From a checkpoint of a small transformer trained on Wikipedia: MLP 1536 GELU, untied embeddings.
Each number is 500 + 40 x the weight over its row's rms, rounded and kept within 0 to 999. Layers, rows and columns count from 0. Numbers have three digits each. The size before them is the row's rms in percent of the matrix's.

# down: layer 6 MLP down (transposed), 1536x384, rms 0.0499, rows 603-702, columns 256-319
# up: layer 6 MLP up, 1536x384, rms 0.0526, rows 604-703, columns 256-319
down603 097:487510512384491551495476526483530528524487586485569484488531538483434501505484491404501447486493453562462499423434449477551506477519593523494511422491530408502510471507506470438510485543484511
up604 099:431500489510474558466465415511477478519500461498514536521475457428560557539515532519555539488461559520499531476552507526456478427464508510542504544461503482487501479518432530499436515476488573
down604 097:525507468466533409485514505420527438552481471567565478462536494573542440491460524519509488496468483494512485465448459455440424500436547402510530484515511561407503506494470482499516522471502467
up605 096:514419477503471555473550424538336527465446513482553493503489499467399544523576483479559475508444565467493431475540443520513516463480465504530521504501454522512602428563508517472433473540503438
down605 097:436450498467525487567548508414592491467423543474510488528527501499512509539485441530522531485520478480570562486515509428524445461478592445496400488503551452518475518483452478445488462524485514
up606 104:482590563505501468423451397498527521490423456469507553491471495540447535481493524560439448506487492557492510439452458501528510505467462509497474480458459434488482520554447525513531457601494571
down606 096:489583501519519503447521500492532454516497467484564525468553540582474562456415482527511481585518567459478474515458496489496508511508530475497518438552539530491530478521521454501561542493496567
up607 101:424566512470488459499472463424595514495426460450480493490488462545401554524450503487488516517465434581506491500473529583550490471450466467496502483565460529487474449542488476484521534545489546
down607 105:473480467444504442460478433517556457482485512506509612602599544528476461463424511493465463518516555557505523444526546413504479510494545428583504395450502536480534548523502471415481455521580489
up608 098:549501472491470478442463552546503528541518414513568588525454452429422476491542530477528522476427472517522515464554527515578540502547490477497545498556507535472442495544490510451413575558513431
down608 090:481440515527442509511572451492487490499541549495501492472574576484461477500472545462483506486473476498478486484440488613440544564449473436472468560495487493546517527494440478523490502460503500
up609 099:461482427505475507451396521515489475496476509473550538500547482480507505500477445477443411515516476525469487532540488488486565539443533489476470447551472473511533461575564473494521504470493510
down609 101:560463481546505523500605510425505532414507548512522472439431485535564455481528576447482503517413474509527481460471492553528478447505487434564508530504523523492514489441418484495524516494498466
up610 097:571469533474471508455383486507513483510484506430466454496431492505593539443450579533491528509430483512452461546563466474476535464543452516564525503513488505552514468516417557534470501514496517
down610 097:510475506523562456546470450466531528491502423462534492447463450532517413517547423526488509567540400439485563513496451465541485493551407553559502466523471470493519543536515510413475478442535497
up611 102:471510422485520531506536461426542527481495471533478516509493463493429558562498427456517436436535467525480498487482527505532484513449519532475443484485490525566545468498467477532442443540431494
down611 102:428489527476474544477466433517489465455523515377577548432495476510556503465515537493501552510517604500529469520496547462510561474510504493506478476490538436556509486488512485484538491463450463
up612 094:499562514422428491502458510493537482480549561478441446498491508479497485537448572410537491468455401438547554488470420527414499515576521493573534530479541506575512523495482464469514501511482547
down612 089:485449552476525521633504524494486524485496445498494493488466539479468507423591511471440524540486484528482491524479547499458455488465435511429533552554474518483517541525447565527494555519554468
up613 097:573533522571473544491464549442539480425487511477527441477524499513470583466486506515467530458519524461427463502469582430446618434438537581523544505485510516480501445514471516530527444505447509
down613 090:415427521577533413495452556497483539547502538477448467477495522493538500511530453481455479438537561557451431520451498417464461525579478459511498495474515428511483519446467471415533513467460444
up614 087:498511532497496494473576442492479525439567562488582508464548551504504497491519482555448494485508540511468400526529548495510574553572447574474494488514518435516498501524479521480486500406499477
down614 090:603471495539556494515440544474499509570478485484509488536461507524522480508475488485476522533483471507529472483550572472422537453489586503547541519505427538451515494486566439493531463512488440
up615 093:523518522581492462481415476539435462464465463452498452541515492462464547496513510490493475526525423538458544501531532534472535497523520470451490472498472527502467555584518541465542475497533547
down615 097:551438497523453508521511484494429468452567459461531439466457546566492543465502517523514530560486561481455525511564510455479541469492497392481514437446503481454503548497497527511548520514441499
up616 101:520457394501497506499474485468403550458537554426458528473484437520512554435529521478477420512530497601444526607538547576534478560523378476487507507511538517449482535528488531495491494477492537
down616 095:468467507460463470480478509565486424509516526527420467450532591567491532485471404467409455491515496506472474522497503482429517561459497540455534467394527523467551473514596511466430513449516491
up617 103:515470488447518517460484490475452496504463511515541494454506471429511476502492547529537510455492578526498490398518507474471522497445522484534516536500531509457556477499467506528504485520483440
down617 097:479420541478551507444519473512499551449477470407545498530509485519480502482526530536503443500450485459450555511443429559475480470516521520480487520474437491519541487504473514493547457430469438
up618 095:522465521460452458485553520533456498496533464486460541507465495396505554444565508508544467427492417502426493467486503439507486473524546544490526513471467525545542445528541484559456559486494464
down618 092:501537525484455553481401514571500462496500551502525519527492499492467438427517543559429448534453557590475522525522540477422487516499514464586526460472497473481505496519524501460506570487535566
up619 096:507458461538498498523527455415469483500522417554536483547473485543532481532482587495471512494509509580425489475539462577516522498526519503466548449470424513511482493475503501634540586499447543
down619 098:562498474509501480571503457531485541518520474487549412461556514455435464546476469449414533459529472476534498503524532442476444492540568423564469533515456527395512444498491536458520403483474485
up620 099:484468510470563518471558509423550467443430488505453525450518528427508522583425522541407521442456513548584505511454521484488507453550440503557487558452500538547501528533492509480448502504518474
down620 102:483448548511455601420487457578470575452489471454455516509442551486579528490538512452479435519510546494465498561545486520479506543436488487516548491455557473531558512480552502572509600492519482
up621 103:546479450540417472485463503392503514499563512510553533423481490442518497597541485474461478441479430446486493519404472505450510388510549514554547623509471442523516520555513548461480479479481429
down621 100:477459535543480558531473508496406528457538531519537558540505483545494529473524529542515482463545454499487469497553556515470534541491486512478549486429502471543497511438454518443460541538413543
up622 097:546454525505506601529564496490485482517449517557437515451454512500403582483446458491460534563501525499511477525543527513548443474440497467546541579493479512501440580505527519565500410520540522
down622 097:492477511442485563522513427533598570538554539476493486508433514491535509563452531465529508463509492455450514467471443502455476488473518510556486443609468518495519451538529543377472478448547462
up623 099:521501511540521464492576507477471491549442548550492545490459461458467502470478548501497512496443493508570461517606493457537529431548480460547496475455507487563490514460470531530521459438449429
down623 094:502570544532490433626481519485542512574495573527508539529526485530483475510496548491523459512464546507473595508455507567452403461430549533533538480559494501515495497487481502500495493497542496
up624 093:533514543643549566505536538437546535440553538553553497501536542458418483509491509439540487415537507495488531542516490453501507478455498511515515481530496473575544495502520521513455549457505473
down624 091:518526529483481483582429472608495519497479518471532473491482485482576501490573484613498492537394566596537533464563465496461511523575545509516492472401394508485470525472548513472522445493495491
up625 108:503476449493505593505539462504508470478535503524480503445456534507496459463456519502513389524512559397484533503459470513499503539535470496520531472438578433514462528536518487500496485429421517
down625 099:461487474516491448583445544528481574530593520438433481469553546438471541471533512485563467456501533436533504393481495590441514558467400496537473497480473553458456518524498443445505518530461578
up626 098:518498489514470463528502562504455507470506443452486453524456501540428516542529514471588498496518546425489528474471501573478506488543566432467498458468520484458496493536513530482485500462477511
down626 096:492389448530503446499479499500528450431533528516532476490475506525421531414576546474509475540504521473515418498536567506515540488497570445531571499536473583521501417490543542504422501533461405
up627 103:529546486517511538443562458535514556508466533501475515533477492514497538498514464539458482541492503526548458576449551488446554482470463539532502489482465506517532543538440518520516494491570529
down627 098:441455464445492490443450447601516502478578501426535487483496452508529485510519487493550498488498465506465541486510464582501490451522547503510487511589517476507542462537528512469446554479505552
up628 103:487508512439541535459535493436535522492478526537520468433494478446535534472611485500511485428525430488460476470450490494493523446485520643531581463495531490506507505537469505457445515448461457
down628 094:457544491520497427466497508527519547552497449463508567539422526495474580552456548492588543558485522479546532537551577485410534476482539441521515536478541559442428463530523536520509492503490455
up629 104:511481504462478493472437474463558487522499445534524489511522477559495549544493485454459403556553442550472525567457588516486566487532525474511508495526450482526513494542537548492539541557582472
down629 094:500431476548545518447465491503499469521486386529543558476540513538444446525516470529503472457526508524490552547437474498519552483497443491558567468483509503471444462457482473462521492536467472
up630 097:522530460466486542510574449478521552503553537417489510410472475409545463485483481524483528503498494540497505484539520508526491549480495468535506472554406533570534471495520474497451446557500494
down630 106:499456505512427544502498490417500474497466504497514457524474501512497558447520464481485600545502466524542518507481497483478540593501503522534487515552488518392542459439478478513557620505541535
up631 099:485463463472406563484562466509498543463540552512514557484494491499490453506516559456541470445504473450485536447522558540511539459536512571579445458531505510525485563489517470495520469503506481
down631 103:489580482585518533510406477463441470459492498488510519495520536506492457568539464579490509505521524555508468512474513525487489463481509522479526405516509515541600512454533461494528535450553537
up632 095:483552449492480531504467488552450459493469486465419513462468468508506504573491539531506477509479523524421438531581519542534540448523465528549511485404550510507569487538580491500513505463479504
down632 102:483455565487441596496503502499489484497526523496479547496499504473555548540539519459562534490496575464492451518520518536478577469487542531507518484510515527461445474531514547594476517509492500
up633 101:522449483576445482482542438496497544511394527467510551559474450492546515462545566490532578495380568463487479490560544458529512433605445476491483510523478454496519521527469539569524498534534466
down633 103:574468473501487468597489516421487435501458447496486549462487534553508448475509599464521551506556441505406518475505470534506536477519475528552532461540517478529482482533532552448489562524432504
up634 092:486509519506513457481548527453535510472464439438425476487438458508539553471439533489463478492535508452515553491466588511521507516459449562516499507527465462527436528540550517535527484530451576
down634 092:499464431544477458525482499479489530549478472527565525430516487517501497576577495488425533504490523467481514463497486531492508546524463493513501541435438488486472420508493479482485451501509483
up635 102:532539534519456482520495377563473553478576516441520507526515540467521536560543477518524551513516534490451508515497539455426510532499429507519508500577529464519542587509504485566502486540524481
down635 098:489454536606545499516460493461482481480496526462584496457558504577492485447505481553517458522575523487543403457469498444552483520556489436487468545516521512466511509477470524570513412455412480
up636 106:517460453479482511463432508454537473511530472487533470465490480470493501529411465506499482493557479429459545507576540481445504419508451508508485443576522442493445441513470506506542482488517534
down636 106:473465462533564483482525502555523518515587463501571416450449485446438479492481554483516515496534488518504491409509517525475522445528450422512552500544535465452483484566500540569536517479474494
up637 095:478498453460434532483478519453514599561421441479470493515496450492534517535553524548463529520471475493458546440498524513545513474513519519515459499472543478471502488504481477524536480544498439
down637 099:547512422550477510540480505454467544529518521498424549579459429476500560526515498507506445505479596422592550448447508479543471530475541475503487456534439439548525463504507487478499482481479567
up638 096:494516531528481428547585500490467494476487485561554439466493501502466506552506459502544489448491489452457529498455510485494493500548420460507512492551591455537472501556553533508439489506533539
down638 094:501452457519475490603503506493525521539558492495462549531498599477467465526456470521458507551480506469545521511574535532455546494422524477474594479490459583444593494525456507566512513480536462
up639 101:477529508451517538478581477485458568382465506461453542538490399462538504493501451540491526566547518488455546556461495530419545560490469507498496562538520516463505457523520468482439415526447508
down639 097:489556501508509460470461574559496498482500523525569436497511577557482459544474522470498479449542506562483413515421449509484514481506460495548535530417479481515492518441467509458572525452517536
up640 103:567437482479478567541623533437573525542507502516474567494497486474504522545543490512499517505512403481470521514491474505491521471566459511556524464551554516505510460470511504587537416452436497
down640 102:459468473518501436632549503504498475527452551444541436546556556499454521471503484461496549560551496533521515502475468555466464495542529455452570477523487529512404485486482501517506480437492522
up641 099:524466549491488526443587570521509604476494503457506592511505422472528502553479566472495542494464470453491489471521499403563543545555490530466528500499493515534488547470411554477466478553499457
down641 104:582492494519448465545499494507510486505521494509526485526564523511502493500518611499528520432458523575522561478471451549477563531546540515621527518524518577520480443438515538477453471518509466
up642 103:579514480550503453493585513485511550518570506479498555496455400462487517528467501531548451463452540493455521503473427512516490499477528543505497488437593533465538582527482581512496487441502498
down642 104:464537499520512424546565507522544575455435451570471558510501479573503505480465513500518515417460512598486459530512412478517472552519481521473499577576539477537524485482516413526468421517585532
up643 095:532493533435490452491477499478498487536489506454438509499536407497511514473471573558510553466436491469578485569504506467493512472568475460532509518488487506591495531537475437535466471531494511
down643 092:489561423569506489534504515495534484546483595536525459454471583507496539498546402441490518500536565483558537522453582545550529518544493532535538491571503507506494527545524516497507420524483513
up644 098:500529510513531535494481460500539571555483449473470487429457501513487513537440480496490497489475540586461508534581530593501506443481466534456526512462548538458561559466509594454529443540486488
down644 112:509434538499415519414453392558419549474566503592490491560470525523488477528427474512489511472469519524369475430529553521451609518461564610451579474521539531451521498576547510555444471552496501
up645 095:446516420482504458455555449498580513485471528525530545497479513496542566479455542525528508536472509400496538461506416483512504459495362521509528544616457525485481547583489498549472542510567557
down645 087:442543454460531484512499497510456517475512424492503525466526486512517546495462508479472480520493478507530533565505463418541452427491553462467518536426543493546492508474435437463509540521595526
up646 113:611466545493458524518585440484548512495492515470520579500495450419474477519531538528536493428453498477410520559516536452480539480578470536520548534578477518507463496462505529612496485479535523
down646 102:509467469486568493489499517527447538560398557452523507534539521607580544501588521464453541474498499484544548479487515530463430479474474472455452470441448438536497466493489455447467498537499566
up647 090:563552508535473490506496432480429481480462426485559521486489535542466552461454467546449453517493546499534468442524453474491472532442446581486494481533570507514469522557511497521478532488456528
down647 090:496494514520506439506487622462492571546499492516414508455477499500483470513492496502525568499475419503514530519547476534601510497512525498539574388488518518423499540480535480450508441532465451
up648 107:535464504540429483422543442496444477512469572476495485485504524504498479507529544553480528602468535528527454523518534486522487501587423512510557499484498434440534523491490547519422550491475490
down648 108:584430429485469490462517464460463526606514428473452476516473457467463493532462513529594585509589513488514454481467519489432446527533607487433488517428526485515500588494471536521452465543545429
up649 095:479515457472491478463590470462463547454421501484492482481448474428558470432511460558524493543535464460540546477471489485472580510509518489533486464539431473479489478557509467520539505515475501
down649 094:471563453435460535505493470496426459536532496491565452443458519383592541392518505520567498498417489518571494475507555517480504460564506512514525491478516459563488507432494531505513430542469491
up650 094:560437553537498438532497483487513492453485436515434511500433556480472524524559547527554573432423475530454541474509499469523473423539504459488464411518533528543433502473475503547547543481403459
down650 096:535488427505494552530485530547530436512511496460510563520531482503458469487442506583479465579488463487572506555553474445526603454521543457474537557499533463478547511522502518498535493512464529
up651 099:554519523471495474491549445432527607443469521466481474461481464516515503514407550506457505401459471514438486488530485507505469497521499464537474533486499517568536524464492485511501491540529402
down651 101:455438516492513507527453497541501476538496497517425521498527523511456535464578455483547404516440511496558489510511600499534478477466532495542563420529483529481478498522528532417515494485526480
up652 110:555492432488432476489553441512515575518460496457516473471452515467543511580466548504506536544535424485510538468519445480449495506565474480543520523563507455562489532494544471536531457515434537
down652 106:501533400519447501665517550508496512551515524513484481590438463513544540521491559444502466533516577476613499506446532510505516485515479466533540482536522542509478453499525507421507494530542518
up653 110:506563427520514518514454446507455486544462481528571497493485446533494492479545487518451464536499567508481556502551475466520525530483529521459525481525485557433440624616523505500497535469573482
down653 098:498486518521488477535492502469529545580462501517473540466431474526566533450516525539469554532470589558547521577496497475527526472546545413465500504504467517505516546536516484483550531468509470
up654 093:501478504475493515550531479513439505533446510531458498506455502517555501535443459436450490497481465464478513459526466536538557518559434490510548538565503511508480470502485485521533546388530471
down654 099:457532459526460559500484497510511515481542468451475429495521487529480529520518523508562551454540478490484471551482494474439438480474542462507478483499516510523534502499491480518451451564457462
up655 087:499553533532511507473445567497534435496449545386472469490506437474558458510452597521499522456479483522533518459418466543520537509475486503599461480439559449522526478502525513590555486432503500
down655 093:540444496491465579436603475463489543507514497464478456491478495476461488501467506498506502510424531516507488554548444541552538537516494484477509529461469506515496532531384547565532475510445458
up656 101:522453508512477506495578458456470498476462533500540534475530536472404534513483487564542521538505522506453480527573510541480491506458478454558477480557629506550581535515539597557580468456424540
down656 105:503545529528553459451544563530522448539512426412537468489479506447522531543517480525543531519476466528560460435489601574523541438440456535496583556471490481519426540460508504559437499431523503
up657 097:561546472486517558471523574445470517471505484504540586492525488490451560498421502496513532490485424478554447515450537455529575544532497489558541511511389484513521488488474496524457484437496511
down657 096:478419490554549544535521466543559483491546427466480436457453503446513467499410513529479449461429503490523521473515472545425416504509507539539499598542434432495516511462469583504490519506475428
up658 100:552538479507486533518572499539434510523542531450505583469484519406580486490500541517579487477496432433510516519477473540516495490526416512545534503525582476486489501497506480533445438424496485
down658 096:492464503588490451594422458484529517520523507526500461506517544566465414527457444484439466499568531566515404490511547496427493500445477446436498469510516490563503438592507482536558451518521489
up659 097:532472499509525558499558462503576558467445450484465452566463517417528493514478521498508494518445525459553576475434537532447571421468414510535469514534524462503496479519513461497474588530508488
down659 091:485446560526474518505483490481484516537546483462473480500494459444547583530563436500493538537495499544455418472500431497485468477419560506462492548450463506583514505480544484523574490418459507
up660 101:523542421441543463493493435457534575491518486533527514457439452485454541471484553503470476475460467526501529496514565503483510450535544503486525546588453553531488517526493474588544518464522494
down660 098:430468508538451493527543466535471539489476490502477480464547497469488584465520442461536505501509507505575469621453631471573507499544493497490506491474517475494472481543516539455493499524518484
up661 097:567556502513500535515495549443569538493435456431483494477502500501489531500494460502466536545535392531495460494528502423531550485477500504548580473504532468548541447527529478511516552478527453
down661 093:505435513491467532479467442546483465397502522527524485540520526501493472507480469447507509481526584415478455530502506485501470546465544443554486445486397496547501526529501481489489476442447514
up662 111:536498467553509498479511431478464527512520526485509461492438503527482498495600535555528509486528434453458520551575505521483543494491551522469510557444489424513550493540445468578537496521470523
down662 107:548481507481473523557494458468513505482492527520520423550396500485534544555437499514504505514532487455392521544486396437490526471486601436473556489493483510426435542464501434463507546492483535
up663 096:517539525520507534506515541531445540446494442469481450479506468457525469453540539514483508512501445519457479473506559438549549450480505621509560499460537486507503535574529549523514499485517492
down663 098:470535577528460473607523488485521513520484518498483479515522494581521479556490479557523464412514513494470454492451456445477445547514546430492487492487473503443512480437546483553535499445445543
up664 087:458547507512525544502510452437543444374495497485513499472487508522432494511523543487477441440540515504473538515527485564467537455445476457587542490494502482455483436519443525496503541520493498
down664 099:531498496561434509460531484533448528515522526398468477508495548420505458515555560514444560554548510483535491539501474477546561452528497523528535485508465497538518539521532570526507500509461499
up665 098:563479541559523502487584503509509474516592468472542485509527475548489521517566521487549469515474538470551473500537500486489464457512561549506517451485513452486589542522505610456550551467492467
down665 094:534447487482508437494521471554486389506460511445506563515529408615509450440427494517500591451528431550457503488551507442474496444558467457584377497484515424557509530483582486518580500521486517
up666 096:535446425522500472471435537534534582470446487480526461508481496586470492509426590511505483508502517482553502463543501409419541527464479520481550518465430505527489530631561477479471506568543543
down666 103:434507512508549485520474454533541464546511519439538487591577507452582488524542478516502497482503464556466547564434547407509482461451532522569435476531510580460544447444505561482521470543499493
up667 111:500479494473522486456473511442524468536500470470492420524425468515410553537482577493427514559497546494491474526431539434498532532461496499494484503468515506550440595578526526502511474526467481
down667 123:519523533528519414498506523484473439530577543487490492526493538590509519461539504478536442455439555519569518553520470488463497523462549493504509469467510504545416472493523401543522498468449572
up668 093:564594483545541515486560428537488580466492444537565494532436489452473560472428511506444499481417519442482483486520483560503514582502451525494489555425450524527486517574492558505544520481545475
down668 095:457454460502492548362543539456525516545522540494538513508518483474522482482485489539457509550451462546503483513499544521508518466581533525583462472492513521441533428543518485505483479450442496
up669 102:532509513529481492470541482481550448474512500499448510469509449562446504484520486607569442475518454482399447448484490497423494466524596514477474499521426518501516477521454532491515470532476526
down669 097:554522444498545498479486522474569530454584553542532510516463546465491498527592492464457509477508470536482382488544542458478470463523533489464509485442534397479492511559465467472467530463489486
up670 112:510515453487439536519494505534524491505516466506518446472446497522511512497568522478494503529551552452427499463552527432490525509587514539496575522547517532552445527499497552543528494434455477
down670 112:495549527507444431609615502556465508600442543506483511514438456509447522492572494383529579525526554458520460535489522517459473514504561536463522570502524433501502480524490518500397469483505519
up671 104:508589475557405456524523486562450488484418466519556446504512438516495529577523552534475545503517516470502531473568541524561583509561543540489536503510445531537531607514452493561532507509490534
down671 111:530498539482468513535452487472471514533492489542482518467498529544526518485551482528429544506490555488473476496545591461498488480488542527520470516496424513460461531453513499570603494572411482
up672 100:470491518517475546529456464441537491525507498526462503480492523505540466483508530428451512427389511495487495464482534509589522519526581529593448571457414513447505508528485549524521433477526535
down672 099:453513474439508525457468499554532509482460476515561506542480567448507552468461476479487534558577433445450493591570522434427517443510475487543502473483546488475547499521519458483497513547473541
up673 100:500539447517546551398484514472478496493514472449497486469484452442479570511441505504520394500452449509444509503502509485468560515468471550600493507513477500562434523577487483472440446487557449
down673 113:529519475494493490512473499508483489472510491501511504553470518540511497439423497472535467567428483483469435499480460503488502504465500536436500507469512554550528498514452531594482490501465425
up674 102:513540497568546471505475443540544525445485528532526547452495429446501509540538585530455445473489524427459580448465491423517511459520510477491521522544497464483542449575511526513518511525530534
down674 109:557535527531515504279455505492538512509526508556498495540445439551505489537532525452509513506497590530498539459576493500522512486553451570535507527589483495438514497543469499505545499506497519
up675 103:540547489495550557497453534481512474484462442529475549455501459446557489480530437481490443460489381531465481495528545577479438460499523527588485495581448527507514507476518466467419465505543455
down675 102:528490527477462487551496541533525549461543514536515474480535473468518482567460594554436524517472505563572518488553464492509489533437439483470544525443534487495524436452487457514599491501516496
up676 101:516499551479490531384533438437536515467430551535501496536451547495523575496506503480486522487450479516531518523596519437503535492478567536550511433524422516570462466471520587459475479502486475
down676 091:431488469425505455483484542518536534535484495448486470480533584490469494506536431481489512499482482493557501518519511473510489545569527476408533414486432467475567559567553540476542542520527487
up677 101:576509466490451458482552581539553513469555505519521453526488528502466515500496470558550524508500499515480580480517575542512505459471454542461492435509478473543512528564549508533434539562513428
down677 105:588545541623529571480436456493483505453447528481485504453472501471435519492478443543481532559541508567491528488553449473491537536433542473512431423523499591407485534557498539483534523582547479
up678 100:483550461470479516501581448499465473519498503453459559564528464478507574401528529400588595499450505495451419528513613456561499526559526500528479474494550496473450493484461514582499466463516466
down678 095:500454495550432512583441527489551513529575516547522472472498525529455449593515514522426536472556518450514534457547416490488509482544486565514545522578488464499553514502522514489516572492484537
up679 100:523553471553508539477447449464500514435530456492566471467457471465511529438502470446568471424553457533478493566489536551481550545500530486542496417520475508505510459552481541486418492471463493
down679 099:523465437544456481512566555493530475523519517430410487584427548466482538534522554555503539573502476514479461428428579474484476447521462471563533539514444462517468581448490479511541501491472505
up680 100:498575433500502555529434556513474470545517470425525592485493471441493528506554548548512446514474533498511517507519465467466564544479489482493491506440451526550505522524460537523509490501452434
down680 099:569549570511520420491419558524545485563469493493466482539499492509506454494561508506479476467473471489496476500475495463489520476520476497507524477517528542535503455541465497493492560490492506
up681 101:512534487523500461457548498499501488465458512437504550475482474514510509499506491485482554438473492421521523445470496507570512501526497526479535553557596465538505561500517509592494469503482507
down681 104:487557447448494539434550429449559492504522451516515464404561515494512487471514515519463493507495520452505459486493525569476436413489462471487453484480498486507503505420506435446474560550490582
up682 118:552551475502409517493487499501536516517505472459505547438493536532515457526577537520552531544481451383389543508580581563481509492515501547564527528530446499515578553508500547505442479493531477
down682 120:442470524517519514516570478491552466373526523538510530502533507532525512497550510430525538515519446483478439423452534569452416481495465459470443568546438463509483504470520463492526543496455494
up683 098:495486554545553514510460571501443467465396428441458488504483475459448456537485539508476461516465462524491508512525556518493513452509462476590566545505464505534484469514477498468491505491489533
down683 097:476479510506496502565486481506512475497521562521471498567437477499547511402556507514410529569529425596508470497470465565442474495467509486515510420464446491486470467469504488507569466468492512
up684 104:520472508494506473469468481536510495459478474532463523484513473525454506511527475530547537534536459498499505439493555455452484542535541475536508494497523505496564451523501570518567545422516473
down684 118:487550456512504529514452447531426457493513512574506549511485554517519484482541457530482544552524491546496496481496492461540572570558485501530477470475523527505518506500503492463519453514557507
up685 109:593479529484474494489522478422510540517511474519468474476516505549525517468446519451515503359522466465459506423490511561479496481575541477550479556510503530544511466495528487577488490487443534
down685 093:470459535549451526495438533496456473532456539474547481501479456492513518523505564504509536514474477479554521563497462416460500458497529469517511459519545446468503553488483506521537551513519524
up686 090:510503496566408503526509540530430514519445554528455533517453491512483473478496467562466456585463507474434556560549524553479552590539484525527592552538470503489495507579499482571455470500508460
down686 089:476536551550539471460459534555548476474503532541568489527501510509512490464464526521539519435464481546556445529505518473505473465581509503459476471461466467444536548451518432483463493498440483
up687 099:473504509502483463511488511457528422490446471505517523526534434419476500519505529461493463476503555505488493513491516539584514374515455485516452598553537550452505491484383525537497448531487460
down687 083:515478515502511448540544498496533518528508514512575504508503476498493526460458469539451459542460528535591494467550422447473467441532489547482543441450472506498523446457482529485564428534548479
up688 100:533607477454518492474547495503458529456463510492360560535555426449546495454482458472449485463509522586471480501527532549563462413522502454537514444503461586529478511518500498555532531510561436
down688 104:571447513509448510493508495494464547512558528532552443491472443485579534543553479502512502455538510515541490529527467504502462521560450485483431448468497452451486451447433441529500484537461459
up689 097:514511462507464568499517492424439515493448511495441567469452537499461481550528488493524517469531501483390487511496471498469517456456493540555517555514584436494567497514456493535508447440449503
down689 095:532434518501534501507505482430503537558468490582503486521568463493452480423446501473458457511510520510549557510522502437508514486550547500500455456528543480529472418546569533496466409473542476
up690 098:469529481466506554522458548497440470512488486468450586406458474480506532560521525510523506506552436486507470484454535449490513512528532479533503497477446469516445509476517500543515506543539483
down690 093:504524532466446518518549508536490502489578549504480449499519439524489483499488471485458532485475584514500464524466489466477524403499505536561495429438483445413493540514461518486447473448539498
up691 109:584554473535499523503449441491503555535443467474474531510475474457475549558532569493518443463418440526503513499578460543542527508538500532503590467570553520536542487493455478561545449489510504
down691 111:562541479467513564631492516526458514477467428474539520509534498486490523479516598465547513435486522521487502450521437528524475459533491526470544574489512537448525508503448482539562450551507499
up692 091:482464485532464514492427519502423483432508424363465488439484544541530482508424640514519548563529538562450539430476549480469458484507480525612506522533481474480574535500471512512539460449511543
down692 096:506472516466480443479579492623487512432479566465536505479498481577510485436466545489619444542526474577526454498545576487504489548438509487493561478462486473440512457472527520524523520491482531
up693 101:472584524548482483510566538443459513506509401451525514518549443484445536531553528549516485486545461460562473489502487520498486460521508516558492494485485485507517474498434503525539566496423578
down693 094:554498497430495496496460416503501516440516502509525477505498509546526398525511539493492445447523521518508556437449550472461485488563515525536496469601488509575465510518500529504460472558531472
up694 099:435493462512491415448457467509470562462536449410462543533501493491532601549535404562460564422424526482485574506497478479503503520475460463573491486504455555462444516512598500551524472558480548
down694 102:481476461522483529529496484617454485476466568534516539506525490448481420476550509455585498506533531532517514525515479570574580550570495509501545499553566488483505506456471475435455533489503448
up695 105:536504515499498505478466523485492461395464531480509470511492442497459553450533559503529487540477504479568506520477502537487516503499494482549499533544473417485509494544426539510560541474489496
down695 106:476552553528504461522516460508480497507527496532598516510550443474509538565506452470531486472504533495458515481529465466577582506479483568479485541547510470561518543488499442506521470481540510
up696 099:466551523459510569474519457504460476541475486404478528498485459538521531564570481487496510558447534527516477562534576518423506443492438457590474548501456511509472497519502512533497501384474540
down696 094:520501495576411517494510406550481504531473540467430604573547499470548501516501487566578538468470464533482496494496478548488573548490454537437478492492502562493595475473493447514542525520498476
up697 102:505543467475413576487454473533499520490496547541493569519538472446465465522503484515426457509487508531525501456481513484503605471547531532536494462488465474466466557540548456529437525462483443
down697 116:496493478451489512411428451558551471560431439502571516507464485529468548467408442535472482479496564537473507463428468437533519459475567527574473492491510522484485464513561574544519472478468499
up698 119:471518429489470505468528497442494532501525475405506475520497538474461509461525478555496519490490489534453497572505541454514518493512533446511485470459536461527524506514492516513491493501452544
down698 106:436444478505573554483436431482538447453456494515448520500490513466493491481585527531410460520450531462520451513539524520555479483482471395495444473457470508530490476501482427491481446500469489
up699 098:523430525480432484518584498549485488495522515525513511489506492526540521490508513495468467464415496558527525472482520444512494489507518544510495480478582490471566488488527570532433487503499413
down699 103:528549527477497532520463518586498547578507593463543504467561491501460471500535426509494536526513440484490470522480524497512526510532518523623500548463525461459468617450536501491484500492528458
up700 119:544548459527481530502535534498539502454519484482518525565462518439441542503533504481521465563502490475498529561472497465449517532489516481560521464501461492482552542534508546484490463500460561
down700 110:427478550474466490499532447496465474435458502541480521483497509465471557531451451526460471504460476470538530474510489519498535562551517423543527567494507515436575559495477536510540443526475551
up701 102:514451506478504521422464441477548492437478476432417521474511512467452497475539465446490497510482503534515536568503515602589547544605497526554463448471446492454498585521428561516527428499539489
down701 101:400398554555486496530501455514528536479507424452515551520498499526565557476471539411479538489565492422538485463468480489518507441512464503503470544504535518532466483472436519442561481481500483
up702 105:499500498567506501415482444538379532480483434502457523487477481515452473492512499474465451473470447486467474494510515440530531576425556517497548480531522548509520514549546524452503460495409465
down702 116:484511413527461465449449533500425470545473471467505496528503539463495523545573449504567498588505487528511529598531500511498533493515525517487504380493473481431452584579555427501535487522554496
up703 100:454437529477492591475453500461523448484562545446537497485489483498483533509512498426548494465449539555469477561539541454493515530470568515462443462480513498564508532532468531559578429448527457